python train.py --num_attention_heads=4 --norm="layernorm" --rope_fraction=0.5 --parallel_block=false --init_std_qkv=0.0625 --learning_rate=0.00304 --beta1=0.95 --lr_head=0.00831 --schedule="wsd" --batch_tokens=8192 --train_tokens=80420000 --dataset="wikipedia_en"
Each number is 50 + 15 x the weight over its row's rms, rounded and kept within 0 to 99. Layers, rows and columns count from 0. The size before them is the row's rms in percent of the matrix's.

# k: layer 5 attention key, 128x64, rms 0.188, rows 108-127, columns 0-63
# q: layer 5 attention query, 128x64, rms 0.192, rows 109-127, columns 0-63
# v: layer 5 attention value, 128x64, rms 0.151, rows 96-127, columns 0-63
# o: layer 5 attention output (transposed), 128x64, rms 0.104, rows 96-127, columns 0-63
# up: layer 5 MLP up, 256x64, rms 0.22, rows 0, columns 0-63
# down: layer 5 MLP down (transposed), 256x64, rms 0.196, rows 0, columns 0-63
k108 077:30 49 53 49 42 50 53 38 40 50 50 44 51 56 87 61 51 50 73 79 41 30 32 48 56 00 27 37 50 55 27 59 37 74 60 46 54 45 45 43 45 56 66 67 79 74 46 46 42 63 61 53 57 41 47 50 54 33 43 54 45 17 63 53
q109 098:39 31 52 37 21 52 57 34 51 27 71 44 47 22 51 26 52 63 56 48 63 31 30 38 45 47 70 56 60 59 54 43 78 63 30 77 52 55 21 30 81 49 51 61 66 36 62 71 56 65 42 70 28 65 34 59 51 42 35 42 35 52 33 43
k109 095:57 41 36 59 22 32 52 42 66 58 77 69 59 33 27 60 38 52 57 50 60 48 34 38 70 30 40 45 39 44 04 43 39 83 57 49 55 57 49 47 60 46 60 50 58 91 41 55 48 49 61 47 49 45 29 75 49 28 26 54 48 40 75 56
q110 099:58 61 60 55 59 31 58 53 23 54 56 49 64 63 54 69 52 47 52 68 47 60 76 74 23 56 51 49 41 57 56 64 49 42 59 59 63 35 74 46 42 47 33 53 44 58 08 54 22 05 36 37 70 44 79 35 34 48 59 49 71 56 48 66
k110 095:44 54 75 48 82 42 70 37 35 37 26 42 29 58 74 36 83 23 48 58 59 45 57 56 43 46 42 50 66 55 62 72 55 40 62 49 32 36 37 30 39 44 46 66 29 58 67 63 41 61 47 46 62 57 62 42 63 45 86 68 29 58 25 33
q111 102:38 58 52 47 31 37 40 69 62 55 35 69 52 65 48 53 37 41 52 38 53 45 78 57 53 52 45 64 56 50 50 71 59 54 47 62 33 64 34 47 43 42 36 52 47 63 29 63 28 23 88 58 50 39 48 77 46 43 24 41 99 32 43 82
k111 103:27 65 21 41 52 53 65 19 71 57 45 66 51 56 37 33 49 39 43 89 66 38 67 46 41 59 32 47 67 44 31 84 66 69 41 34 57 39 39 41 36 46 45 44 40 67 61 50 64 55 68 44 70 13 56 28 60 66 54 42 48 45 46 59
q112 103:40 76 27 52 43 72 30 56 75 56 44 44 45 44 41 46 45 68 59 42 32 60 27 48 68 30 21 73 40 56 39 48 21 51 47 41 24 37 33 72 51 77 70 55 62 43 59 72 59 61 65 42 64 31 37 61 68 66 49 66 51 42 74 45
k112 105:50 61 64 49 25 69 46 71 75 30 63 65 45 42 77 48 19 45 72 52 57 33 36 56 45 47 51 48 43 53 62 41 30 38 27 61 60 36 45 74 59 37 35 39 66 22 48 39 73 55 48 46 44 65 38 45 34 71 28 44 72 35 69 80
q113 102:61 44 58 65 56 58 21 47 34 35 60 41 41 69 50 77 58 43 38 77 38 30 72 58 69 42 70 44 17 47 65 23 35 55 51 38 64 54 59 41 55 65 28 41 34 42 69 43 70 64 35 55 56 76 51 34 37 58 70 48 42 81 56 35
k113 104:58 56 51 61 52 63 48 59 53 36 63 11 65 44 34 45 44 61 54 19 34 49 55 65 35 39 83 42 37 28 53 29 56 23 78 39 00 78 52 45 44 49 60 28 45 53 36 55 39 67 55 64 52 58 63 58 52 53 55 65 48 59 57 43
q114 099:47 42 75 63 23 43 55 41 48 57 35 56 71 63 36 73 47 59 42 53 59 28 16 67 51 62 43 35 48 60 52 59 76 65 84 38 47 27 62 26 43 42 56 53 57 58 38 63 66 30 66 66 28 53 66 53 40 34 22 34 54 48 50 77
k114 101:19 53 38 39 66 32 50 54 35 71 64 65 33 60 68 47 52 52 48 80 42 59 61 47 71 53 24 40 61 41 64 72 51 82 51 45 53 57 55 42 32 42 41 64 67 78 33 54 08 83 51 37 47 55 32 32 54 55 44 54 44 49 41 31
q115 102:54 24 78 49 44 40 74 27 45 41 67 49 50 23 39 44 41 51 41 66 62 47 25 49 29 63 54 40 50 54 69 41 68 52 73 76 75 37 56 49 66 29 49 70 74 72 24 59 43 42 37 48 43 61 61 67 50 35 42 46 35 52 18 32
k115 104:47 58 31 56 52 32 53 42 47 61 62 71 42 62 48 50 54 24 42 43 61 65 43 40 68 33 17 57 58 45 38 73 44 76 56 57 64 63 41 37 44 27 53 91 52 74 42 71 17 53 55 29 43 66 40 79 63 38 60 68 37 44 37 38
q116 091:71 58 86 54 33 52 63 34 42 50 36 77 42 61 38 69 60 43 58 46 63 66 10 55 32 50 52 26 55 44 60 36 50 60 61 52 77 28 40 31 49 31 53 49 78 64 49 58 71 30 49 26 49 65 58 46 57 64 51 41 77 62 39 65
k116 096:44 64 29 54 62 56 64 59 46 56 46 51 53 62 79 28 56 22 48 49 62 52 27 45 70 41 25 35 47 56 53 68 46 65 46 56 54 63 68 68 31 36 64 76 46 43 27 41 22 86 26 38 64 73 43 42 54 70 56 34 28 69 39 51
q117 104:69 20 78 38 45 57 46 40 43 38 59 74 49 53 41 64 52 45 36 65 61 42 39 53 70 53 68 50 25 57 65 04 52 58 69 41 59 37 40 45 78 61 40 60 50 48 56 53 79 70 52 66 30 74 44 56 52 42 42 40 26 66 27 36
k117 099:43 66 18 54 33 41 37 49 52 73 87 73 63 50 32 44 14 60 54 31 59 54 64 51 69 37 43 55 53 31 43 40 42 47 65 64 31 73 53 52 50 53 50 57 60 62 15 67 32 74 47 32 39 74 48 75 60 35 41 45 42 59 51 41
q118 099:37 32 58 42 43 47 60 41 61 28 49 72 81 31 40 62 47 63 45 52 59 45 34 40 51 62 71 46 72 56 52 50 74 38 58 79 54 76 39 28 67 33 46 58 54 63 32 57 51 31 53 52 10 71 51 63 42 42 31 24 56 55 21 67
k118 096:45 63 36 43 37 16 57 39 49 65 66 73 64 61 21 50 70 48 48 61 60 49 57 41 73 45 20 59 65 48 10 73 62 73 50 49 68 58 62 28 44 53 43 57 55 82 26 62 31 53 47 39 41 52 58 67 58 61 47 59 32 52 30 56
q119 110:41 25 42 47 59 46 49 57 48 24 25 51 70 83 53 66 48 60 45 54 42 60 35 44 16 66 28 51 62 51 46 81 44 29 46 33 77 36 39 55 35 36 42 35 71 45 69 48 43 45 75 68 51 32 77 51 61 57 48 55 27 53 74 52
k119 106:55 50 69 48 57 54 33 74 59 75 17 45 45 42 54 58 32 23 48 60 47 49 46 66 44 67 26 58 74 41 58 49 63 55 47 65 63 29 68 60 30 51 46 56 72 37 71 54 17 34 47 71 36 63 27 07 43 51 48 54 35 61 44 50
q120 092:50 80 38 39 80 60 42 56 66 56 34 55 44 68 60 47 41 30 51 56 38 92 54 47 48 51 33 46 47 47 72 59 15 37 34 60 54 55 47 75 31 39 42 50 44 69 34 55 25 18 60 24 56 51 56 53 42 61 83 53 62 54 59 53
k120 095:61 70 57 46 49 72 52 48 46 13 30 29 54 60 66 35 59 17 43 45 54 53 37 63 35 42 59 56 60 56 51 62 55 20 39 67 57 44 63 51 55 28 29 64 55 11 60 43 76 35 54 47 61 50 86 27 48 62 61 51 55 67 50 68
q121 102:46 49 52 48 45 57 39 48 78 58 47 63 34 54 38 37 36 55 46 45 81 50 42 54 80 44 66 43 49 64 70 43 43 77 49 65 39 32 16 43 45 39 43 55 44 60 45 60 70 67 89 48 20 62 30 76 47 39 17 29 55 38 43 65
k121 101:43 73 00 40 38 53 35 24 63 57 90 65 62 47 77 30 40 63 41 47 62 52 48 35 75 41 45 44 50 39 31 47 59 71 53 70 54 67 58 42 48 35 38 58 59 55 31 45 46 49 55 25 53 35 60 55 48 43 30 41 60 46 60 74
q122 087:61 42 65 49 62 59 67 34 59 32 45 61 52 33 52 44 55 61 39 39 61 41 32 39 69 50 58 35 47 41 59 55 54 49 42 40 65 52 59 41 53 59 63 32 77 49 55 37 75 71 04 63 33 45 50 53 90 65 50 53 12 59 51 14
k122 087:52 30 41 57 46 39 33 77 37 79 54 59 76 51 77 68 45 51 55 51 44 63 38 60 44 41 68 52 40 60 51 34 49 58 58 71 66 78 45 59 65 32 44 31 78 46 36 53 41 37 15 27 25 53 40 56 40 81 28 30 42 54 49 59
q123 095:44 56 56 39 56 55 81 50 44 48 66 58 59 40 50 32 45 51 60 33 62 73 68 52 26 50 31 55 60 60 20 77 56 47 39 59 86 45 73 50 62 37 53 46 68 30 29 40 14 33 29 33 60 32 54 63 57 61 65 62 46 42 26 34
k123 097:56 23 63 48 62 43 70 33 35 61 31 70 41 52 73 60 67 08 48 56 60 50 47 39 64 64 38 61 59 60 35 62 52 24 41 55 63 14 40 50 54 36 71 49 36 31 85 50 61 24 39 54 45 57 46 51 55 66 68 45 47 54 42 24
q124 098:48 57 64 50 62 37 52 27 33 44 53 46 31 43 61 62 64 44 44 46 65 30 45 44 60 59 78 53 40 35 46 27 59 59 47 18 57 34 49 29 50 66 55 28 30 30 91 39 91 64 46 49 63 61 47 28 57 53 65 68 35 48 74 53
k124 093:50 38 47 61 68 49 27 66 41 54 46 36 67 38 49 49 48 99 56 39 40 58 63 65 28 78 59 48 32 64 68 28 40 59 56 59 28 59 58 51 42 57 76 32 40 50 30 45 54 64 53 79 36 47 43 51 26 39 34 42 31 60 78 34
q125 113:53 81 64 67 53 30 65 31 23 70 57 35 36 51 51 60 57 44 61 53 49 35 36 69 56 49 46 41 56 40 18 39 69 57 39 36 50 43 73 42 37 65 74 44 23 44 77 37 75 28 58 34 64 57 48 23 20 56 55 58 57 51 68 54
k125 112:44 36 64 56 84 51 43 53 27 43 34 32 28 60 63 56 77 94 60 57 42 47 50 48 38 60 55 34 25 65 87 42 37 59 41 38 32 34 64 45 54 67 72 38 28 42 50 55 54 66 53 67 60 56 57 37 44 45 38 46 37 61 62 22
q126 102:55 59 46 46 78 49 70 50 37 46 25 56 65 65 70 66 62 54 41 50 40 62 34 41 23 65 44 52 64 37 45 50 58 20 53 17 64 46 65 50 52 53 54 30 62 31 61 31 35 30 22 42 57 32 62 36 72 79 76 64 31 58 64 44
k126 100:52 43 78 59 65 37 48 85 38 42 09 35 45 50 51 70 51 48 47 59 31 63 53 75 30 69 47 56 63 72 65 53 50 34 44 59 58 27 54 55 25 69 45 48 54 17 59 48 53 57 26 66 39 56 34 23 46 61 64 43 32 64 43 39
q127 104:66 11 59 41 33 56 41 50 53 41 54 59 44 38 28 47 51 59 57 68 45 36 57 46 37 50 61 71 49 67 40 29 49 35 81 56 61 38 41 57 80 57 43 72 82 60 41 54 54 79 57 49 51 50 44 67 58 37 07 56 39 50 22 32
k127 106:57 63 37 53 28 52 52 57 69 74 68 89 41 55 34 53 28 33 51 48 79 42 59 36 77 42 26 50 62 47 43 42 44 59 58 49 57 61 23 47 49 60 59 62 61 55 34 71 27 69 54 44 41 77 32 82 52 29 41 58 53 31 34 43
v96 108:46 34 22 57 67 40 35 68 50 74 63 63 35 38 57 59 37 38 45 43 46 61 68 48 42 37 59 67 45 64 58 58 44 60 63 61 51 73 42 70 60 50 13 16 50 46 54 49 19 44 51 76 15 31 58 74 76 68 49 53 54 59 47 43
o96 114:42 63 78 50 26 55 55 70 41 64 55 43 57 78 61 30 84 63 59 58 30 50 58 50 59 58 25 47 47 47 65 41 30 54 28 64 27 53 37 30 51 34 63 53 45 83 39 67 66 47 59 33 44 40 57 35 26 46 56 24 77 34 56 60
v97 100:48 19 71 44 43 50 47 34 51 17 59 30 45 38 60 68 80 48 56 66 31 33 05 71 42 62 37 56 78 46 43 70 47 52 38 42 63 50 26 36 47 41 49 54 49 52 53 59 21 42 55 51 52 61 57 54 52 65 39 46 78 23 61 63
o97 100:69 31 53 58 94 33 69 53 35 71 32 82 38 51 70 51 43 44 48 39 56 54 74 49 35 38 55 38 33 39 37 36 42 64 72 26 55 40 57 46 45 43 41 46 47 30 42 32 74 59 64 35 44 52 80 28 59 60 52 40 26 38 60 50
v98 105:45 53 27 77 74 35 61 67 58 63 49 57 59 43 56 64 34 37 43 45 26 42 48 48 57 37 55 63 42 63 48 42 36 38 83 68 50 49 20 60 61 46 35 16 59 50 39 33 37 40 40 94 35 30 38 76 75 56 41 46 48 48 55 38
o98 118:33 58 66 40 25 58 31 75 55 68 69 58 54 75 44 29 78 51 52 41 40 51 61 57 51 42 32 62 40 51 71 66 41 69 47 53 27 66 43 44 31 37 45 62 35 76 56 66 44 38 76 35 50 68 57 46 16 45 39 35 81 26 43 56
v99 081:39 57 74 54 37 51 45 27 27 44 47 63 50 88 41 25 61 47 51 46 53 56 34 66 61 59 28 40 56 48 27 51 37 52 32 41 33 30 50 34 61 44 39 63 43 98 79 68 62 53 45 37 51 65 42 65 40 57 40 42 63 39 26 67
o99 077:49 45 33 52 86 53 59 52 55 40 41 63 39 35 66 53 30 42 56 53 38 49 66 34 62 13 73 52 28 36 48 54 53 61 51 44 80 33 64 46 18 81 66 64 39 59 57 20 44 52 41 52 44 36 36 49 69 62 75 53 21 60 44 44
v100 103:39 58 00 64 61 46 46 67 50 69 44 34 65 50 52 62 36 29 41 51 16 34 38 35 38 47 46 60 42 49 63 28 48 54 66 52 60 47 40 53 31 48 66 72 68 36 49 33 57 62 47 53 25 43 34 76 70 53 51 61 36 70 59 20
o100 106:38 71 59 34 19 46 40 76 63 63 64 31 71 44 59 55 30 66 45 49 35 54 54 57 48 44 39 67 49 58 61 70 24 47 53 56 06 61 59 58 52 56 42 61 49 64 36 76 34 52 77 56 56 65 47 51 29 41 21 46 60 19 44 35
v101 106:56 25 59 21 43 42 51 40 54 21 54 23 33 63 60 27 63 56 50 51 74 18 40 42 57 54 29 48 42 50 61 73 57 69 47 52 76 77 59 60 47 47 48 37 31 51 44 48 61 65 88 43 46 73 61 39 34 35 65 44 34 41 41 69
o101 103:26 40 38 49 59 61 74 51 09 51 45 60 43 45 45 50 53 45 58 81 46 51 45 86 39 51 63 39 39 37 30 50 47 57 40 63 87 44 57 45 65 47 60 16 54 42 65 48 40 62 51 42 73 39 69 43 94 60 48 53 32 47 53 47
v102 106:42 68 30 62 66 40 55 51 37 61 46 48 58 60 45 52 47 52 45 48 48 55 49 27 36 44 34 60 45 67 46 39 61 51 99 52 59 59 30 53 41 40 68 42 62 32 51 41 46 72 52 61 21 48 32 63 99 25 49 49 32 72 43 28
o102 111:33 68 35 44 25 55 36 75 44 56 65 34 51 45 26 63 61 41 54 38 38 58 50 81 67 64 36 60 30 49 45 74 27 42 41 59 19 57 55 55 40 56 54 53 30 71 52 80 28 51 81 54 65 53 42 75 38 29 34 47 40 32 57 51
v103 095:45 31 86 54 27 48 58 47 47 35 40 52 36 48 46 38 50 44 50 45 73 79 63 52 67 58 81 44 69 30 41 78 64 47 51 56 29 68 80 41 42 63 42 55 48 57 54 67 38 62 54 40 77 46 33 37 48 27 47 40 41 33 85 67
o103 089:68 57 46 61 61 31 43 28 70 33 60 53 17 49 33 53 63 37 80 46 70 45 40 52 70 41 76 33 62 56 33 25 62 22 56 43 71 19 46 64 46 41 55 32 54 64 47 51 48 43 22 42 46 43 52 62 52 45 63 67 49 84 66 36
v104 127:54 50 22 64 56 58 29 58 56 40 53 37 51 57 48 34 49 48 43 32 53 43 55 30 58 47 56 43 00 76 74 46 40 63 47 41 52 38 56 50 66 49 56 19 56 73 36 70 54 47 52 53 54 38 58 65 47 65 54 68 31 77 64 05
o104 123:30 75 59 15 41 74 42 73 73 60 62 68 70 71 41 30 37 59 58 74 22 62 41 50 27 56 35 53 84 49 56 72 57 54 31 71 48 53 52 58 58 53 53 68 58 37 59 61 39 48 51 47 46 15 45 41 52 38 38 33 46 47 38 57
v105 093:51 45 55 60 59 46 61 40 67 46 56 24 92 41 58 30 48 40 46 36 47 40 56 35 32 52 45 46 58 30 52 37 57 58 84 50 71 63 03 50 70 44 57 51 56 48 66 29 62 55 62 79 36 52 66 39 54 14 62 62 38 54 48 43
o105 087:40 56 47 36 25 47 52 44 50 55 63 63 29 43 45 50 67 55 38 70 54 65 37 69 45 61 36 64 42 73 10 78 10 74 47 51 39 44 53 50 42 34 46 38 42 36 66 53 26 53 74 56 71 63 33 55 40 47 57 30 52 15 42 59
v106 107:55 54 49 32 40 39 47 40 21 21 55 70 41 61 59 84 60 33 43 53 41 61 32 41 61 46 50 60 78 37 44 80 46 48 56 35 64 51 43 43 67 32 61 63 37 38 73 40 65 84 41 25 45 59 52 60 40 38 40 51 32 21 22 42
o106 108:47 33 38 55 51 48 77 45 81 47 31 58 59 37 19 77 43 53 59 52 75 46 79 64 50 23 46 65 12 23 44 57 40 40 75 66 57 29 63 41 35 54 49 34 26 50 42 43 49 56 40 46 73 47 48 44 71 52 54 52 48 42 72 42
v107 099:51 31 68 60 58 53 36 52 42 77 52 50 45 41 49 38 46 41 54 36 19 56 28 51 82 50 32 68 34 48 34 49 13 38 36 60 54 65 62 61 63 54 25 38 48 85 66 48 42 55 61 49 65 39 62 53 80 51 48 76 40 30 71 33
o107 095:37 47 57 69 66 39 55 72 68 68 70 59 53 79 82 55 30 64 69 71 43 42 74 51 49 23 53 61 54 18 49 43 46 63 46 48 46 36 33 44 07 69 61 41 41 45 49 45 57 51 50 47 41 43 48 52 29 56 25 20 67 56 51 63
v108 096:55 55 32 64 63 61 55 63 59 61 48 53 59 64 38 48 41 57 43 48 33 48 22 26 39 38 49 57 09 65 56 37 40 28 68 49 48 26 62 48 44 54 46 57 56 64 38 34 84 47 50 42 61 39 56 57 64 39 52 74 40 79 78 06
o108 102:27 58 49 28 34 60 37 64 80 48 78 51 70 49 36 51 03 58 40 71 44 41 58 46 51 53 46 63 57 47 62 79 38 64 44 51 30 73 41 65 45 55 41 60 62 32 56 78 44 48 58 63 47 41 36 67 26 45 15 42 48 51 37 61
v109 091:59 55 62 53 77 45 70 68 44 63 46 26 53 43 56 63 31 35 46 51 27 67 36 22 59 51 44 53 44 53 63 35 42 44 61 44 42 64 48 72 69 61 56 38 43 75 68 42 71 67 09 48 22 49 51 66 68 44 57 66 45 41 25 19
o109 091:25 41 46 36 26 67 55 57 77 65 63 31 70 45 53 67 69 46 57 57 57 43 54 68 70 26 50 56 67 27 65 75 36 61 37 60 18 37 43 37 18 39 41 60 29 56 38 46 49 65 64 50 50 56 32 69 47 41 22 31 51 33 55 63
v110 109:60 40 37 38 44 46 50 42 48 05 43 52 31 78 50 50 59 58 57 59 78 55 64 57 54 53 45 40 45 25 55 72 64 55 44 50 59 49 64 53 44 41 56 46 33 24 39 70 63 48 31 01 47 60 35 42 63 41 49 46 68 65 15 71
o110 105:65 48 41 39 56 65 64 37 48 35 41 14 40 21 16 50 60 36 36 58 74 62 39 51 53 38 60 31 44 41 55 26 65 37 42 60 82 56 53 44 86 61 58 39 56 51 50 47 55 46 58 62 66 33 68 40 75 37 55 71 18 50 61 43
v111 098:49 51 45 51 50 60 38 53 43 68 43 34 50 60 47 26 58 51 58 33 56 52 66 41 65 53 51 53 32 45 70 35 30 76 22 33 53 46 84 55 50 54 66 12 48 83 41 72 41 32 65 62 42 43 21 73 45 79 59 42 35 33 45 34
o111 094:34 75 68 39 56 52 45 77 52 53 55 53 63 60 77 45 55 34 71 52 22 63 39 50 30 34 50 35 89 52 68 58 56 39 33 68 61 59 63 53 48 68 53 64 50 68 52 18 26 60 19 37 33 23 58 40 69 54 38 46 47 44 54 44
v112 115:64 28 91 44 41 47 41 37 56 06 55 66 17 59 53 54 62 55 51 55 69 79 45 56 45 56 50 37 28 46 40 68 61 27 61 36 37 47 62 43 57 52 39 23 42 54 42 42 53 36 42 35 69 60 52 45 10 54 53 36 61 63 44 55
o112 110:59 45 43 59 69 66 66 30 51 29 41 74 46 45 29 36 51 28 41 57 87 48 49 35 44 61 56 43 53 43 53 32 70 52 48 42 85 34 28 41 60 25 40 55 51 45 65 56 68 41 39 41 42 09 63 51 76 62 56 71 34 60 40 71
v113 095:67 60 56 49 48 50 51 46 45 45 32 57 44 72 49 35 42 64 58 47 59 52 73 35 44 62 52 31 36 55 67 45 47 47 48 45 36 39 99 53 28 40 52 69 43 47 25 40 71 62 61 26 76 38 60 26 40 30 80 67 51 75 66 57
o113 098:56 48 29 58 35 53 41 43 54 43 55 29 60 38 18 57 33 41 39 67 56 48 36 41 82 62 64 67 77 58 59 34 63 47 50 66 74 50 40 70 69 61 42 42 70 34 71 65 53 62 37 70 35 28 40 69 63 64 33 66 41 80 44 26
v114 104:49 63 34 64 51 40 58 50 34 63 32 65 42 67 53 82 39 06 43 53 52 65 71 34 62 44 48 48 58 51 42 71 45 55 53 26 60 68 85 57 42 42 47 51 45 74 57 17 60 61 58 58 63 42 41 36 25 27 52 45 24 39 51 67
o114 099:30 48 44 61 07 46 39 38 65 39 51 62 50 46 28 58 39 61 54 61 49 39 50 47 72 23 53 78 45 55 45 48 54 42 69 74 64 19 31 52 31 57 53 40 37 77 76 52 54 72 35 32 55 59 49 53 61 63 41 59 75 51 63 19
v115 091:38 48 64 77 46 43 53 56 79 48 43 39 65 29 47 45 42 49 43 50 69 69 61 35 39 48 49 29 71 40 40 37 73 38 74 47 69 48 66 57 44 43 72 57 68 15 45 58 38 55 85 59 77 45 34 31 42 30 52 53 36 17 57 59
o115 090:63 71 53 44 15 29 20 23 41 48 56 57 34 43 26 65 72 54 69 18 68 65 27 57 42 47 50 50 53 68 07 63 45 35 51 56 56 44 59 65 55 57 39 30 64 57 52 67 60 53 40 50 56 65 49 70 49 33 39 63 57 53 31 55
v116 096:53 86 61 54 45 52 45 62 62 27 54 36 77 58 56 33 47 63 51 34 43 27 45 60 51 48 69 63 36 48 50 44 33 45 55 68 42 24 59 48 61 50 32 38 50 54 24 39 75 64 11 28 55 50 60 74 77 51 56 50 32 66 66 20
o116 086:35 45 43 51 56 59 64 68 70 51 73 40 47 44 20 35 43 26 64 84 41 56 53 52 43 37 38 54 54 38 74 65 39 69 30 60 44 72 57 67 59 49 33 76 41 33 43 44 23 11 60 65 42 42 38 47 28 21 55 57 50 62 42 50
v117 111:67 30 64 33 53 50 44 55 41 41 50 56 20 33 51 51 63 89 55 51 44 65 04 38 49 53 48 55 27 80 59 43 29 31 51 55 40 46 79 53 52 55 44 54 42 48 41 43 55 24 59 40 58 53 47 51 16 78 35 73 55 45 63 52
o117 106:43 31 74 64 85 67 45 65 39 56 30 58 71 63 51 67 21 33 48 46 58 37 69 44 39 68 70 47 61 20 70 46 62 59 48 31 51 50 30 39 41 45 31 40 54 33 36 64 62 46 26 42 28 32 51 50 60 70 27 45 36 63 32 51
v118 089:48 45 60 36 49 55 50 40 59 67 51 48 45 36 55 10 53 46 64 41 62 53 44 52 58 66 56 36 28 59 72 21 44 62 37 70 34 70 74 58 71 64 29 29 31 40 55 60 28 30 41 42 28 48 42 19 21 67 61 54 38 57 29 68
o118 091:64 63 76 64 62 75 60 51 27 54 23 38 49 43 58 37 82 39 57 59 31 34 34 51 40 85 64 32 87 33 51 36 59 50 17 48 73 44 33 34 53 43 62 53 59 52 47 33 51 43 30 48 29 49 39 52 66 56 49 71 50 46 48 53
v119 097:45 57 47 36 68 58 55 58 53 37 62 28 48 30 57 55 57 52 61 64 21 22 09 60 46 59 56 60 37 79 49 72 52 41 87 36 33 46 37 66 46 55 31 43 32 37 44 24 56 51 24 46 43 37 55 60 45 62 51 22 56 48 53 77
o119 093:46 25 46 60 55 65 57 61 31 60 27 65 56 35 54 43 21 30 42 49 40 24 58 75 36 64 57 64 33 46 70 47 49 77 44 32 49 44 45 46 52 00 37 62 38 42 38 48 73 32 76 45 35 78 57 36 50 43 39 53 50 44 60 45
v120 100:35 60 72 61 46 48 74 46 51 84 42 42 79 45 41 39 35 42 48 51 70 57 39 56 41 54 28 39 73 52 29 19 60 42 71 40 50 68 60 44 44 63 54 49 62 31 51 41 65 55 78 72 38 61 34 48 30 42 43 29 53 30 39 87
o120 099:57 55 42 56 46 52 26 34 04 37 42 47 34 29 71 74 71 40 47 25 37 41 38 63 66 43 75 54 35 69 42 65 48 48 56 43 49 46 51 62 34 60 43 48 49 82 52 46 39 45 41 46 60 75 34 87 59 55 46 75 66 51 35 62
v121 087:43 44 53 50 54 54 35 33 48 53 61 65 51 50 46 52 51 39 57 56 70 45 68 61 36 62 55 38 65 36 31 35 53 72 28 36 63 54 27 18 92 44 31 47 52 51 51 68 27 44 51 73 26 70 60 36 06 49 54 37 71 37 59 62
o121 089:57 52 62 46 55 38 71 36 29 40 23 67 27 43 72 45 90 45 42 43 28 62 45 35 40 60 42 41 45 72 36 51 60 50 55 36 51 42 43 48 49 52 77 60 59 43 51 25 67 51 28 44 39 32 53 36 52 71 99 58 47 34 41 63
v122 094:47 56 66 63 65 35 56 65 66 16 43 31 42 55 58 64 46 42 50 50 27 50 27 53 77 52 52 67 38 58 44 66 30 32 75 55 27 60 52 69 56 64 29 16 41 82 46 50 70 55 38 53 68 44 35 55 61 38 80 45 35 39 35 43
o122 093:22 34 43 41 42 57 58 71 74 72 83 64 56 50 38 30 52 40 85 71 55 38 51 59 52 17 58 65 42 30 59 44 61 70 51 49 63 30 47 47 19 23 38 61 28 57 67 56 50 28 57 50 49 63 52 46 46 43 23 53 60 49 55 61
v123 090:57 58 71 33 45 50 61 42 41 42 58 81 51 38 44 58 47 72 42 53 32 68 28 51 60 43 67 49 42 44 47 71 61 32 44 63 16 16 05 56 53 60 38 54 47 54 55 51 53 62 17 35 43 43 61 71 75 37 34 55 70 54 40 37
o123 083:50 22 25 49 81 49 43 39 77 36 60 35 59 53 41 43 40 33 45 47 85 32 73 55 62 62 36 40 46 35 64 47 51 50 47 30 42 68 67 37 37 33 58 63 34 33 35 52 40 34 59 54 62 49 40 56 20 47 78 37 32 67 53 80
v124 099:54 53 48 39 48 63 28 41 46 48 51 46 49 40 60 24 52 55 42 52 32 52 43 45 48 46 20 52 33 56 48 45 44 41 64 60 65 64 79 57 61 39 51 79 32 43 58 06 59 72 64 54 52 60 79 31 06 50 70 66 26 36 63 48
o124 097:40 46 56 85 28 45 70 68 46 49 43 71 62 47 55 76 25 53 47 75 61 37 57 56 24 53 49 96 44 38 38 67 31 62 44 71 61 42 33 45 43 47 49 32 58 37 56 55 60 62 51 50 61 42 17 63 62 61 36 51 51 48 24 31
v125 120:64 65 46 51 51 50 46 64 59 31 45 61 56 69 52 30 30 49 45 40 59 75 86 41 52 45 51 57 34 20 51 57 59 43 61 76 24 36 64 60 69 55 39 28 45 49 41 35 54 64 02 39 45 44 56 58 57 33 73 64 42 74 31 39
o125 110:45 68 53 55 13 64 59 50 77 38 74 25 45 42 17 38 80 42 55 69 81 48 39 42 61 46 39 53 60 56 66 43 51 45 17 84 62 64 46 48 68 41 56 70 39 55 53 59 41 36 64 57 52 38 24 60 42 39 63 53 53 54 39 62
v126 097:37 40 28 81 74 45 51 69 69 32 49 56 56 57 48 79 33 44 42 46 14 63 24 57 56 39 66 55 54 67 41 41 35 11 82 67 53 72 35 62 45 43 47 46 65 38 44 37 48 39 43 60 53 43 42 63 80 54 60 51 69 45 40 43
o126 103:54 46 72 38 36 44 39 64 60 81 76 48 62 46 48 26 67 55 45 50 56 53 59 52 52 29 44 67 20 50 73 58 44 70 59 35 29 53 50 44 29 48 29 57 51 64 45 78 70 31 68 56 58 52 52 56 16 38 14 40 72 34 44 52
v127 088:36 61 26 79 67 45 50 55 64 63 52 33 56 44 50 59 31 37 51 42 34 65 65 24 70 44 33 55 29 52 49 38 59 54 87 40 60 60 19 75 61 47 42 44 62 51 72 40 63 73 49 68 44 56 55 72 58 41 70 44 35 32 22 30
o127 092:30 65 54 28 03 57 49 63 56 58 62 50 61 50 54 44 58 56 59 50 55 52 38 76 43 27 40 73 43 54 38 80 31 64 46 64 33 54 71 46 23 42 72 50 35 74 59 61 43 53 63 60 67 57 29 58 37 30 45 34 73 31 46 69
up0 120:41 40 58 49 40 62 00 49 29 71 41 85 20 46 71 69 40 28 62 60 53 67 33 55 41 54 40 29 39 47 61 52 61 51 52 45 72 76 45 58 33 62 50 43 76 34 50 56 66 46 51 52 67 45 40 61 53 30 58 39 67 36 42 45
down0 118:16 58 43 43 43 46 85 58 55 59 58 32 41 66 57 63 68 29 50 40 65 38 28 56 61 65 46 35 71 66 23 37 58 53 24 16 32 56 36 62 45 41 54 57 51 46 39 70 67 76 36 72 50 45 63 45 43 56 49 74 56 53 62 25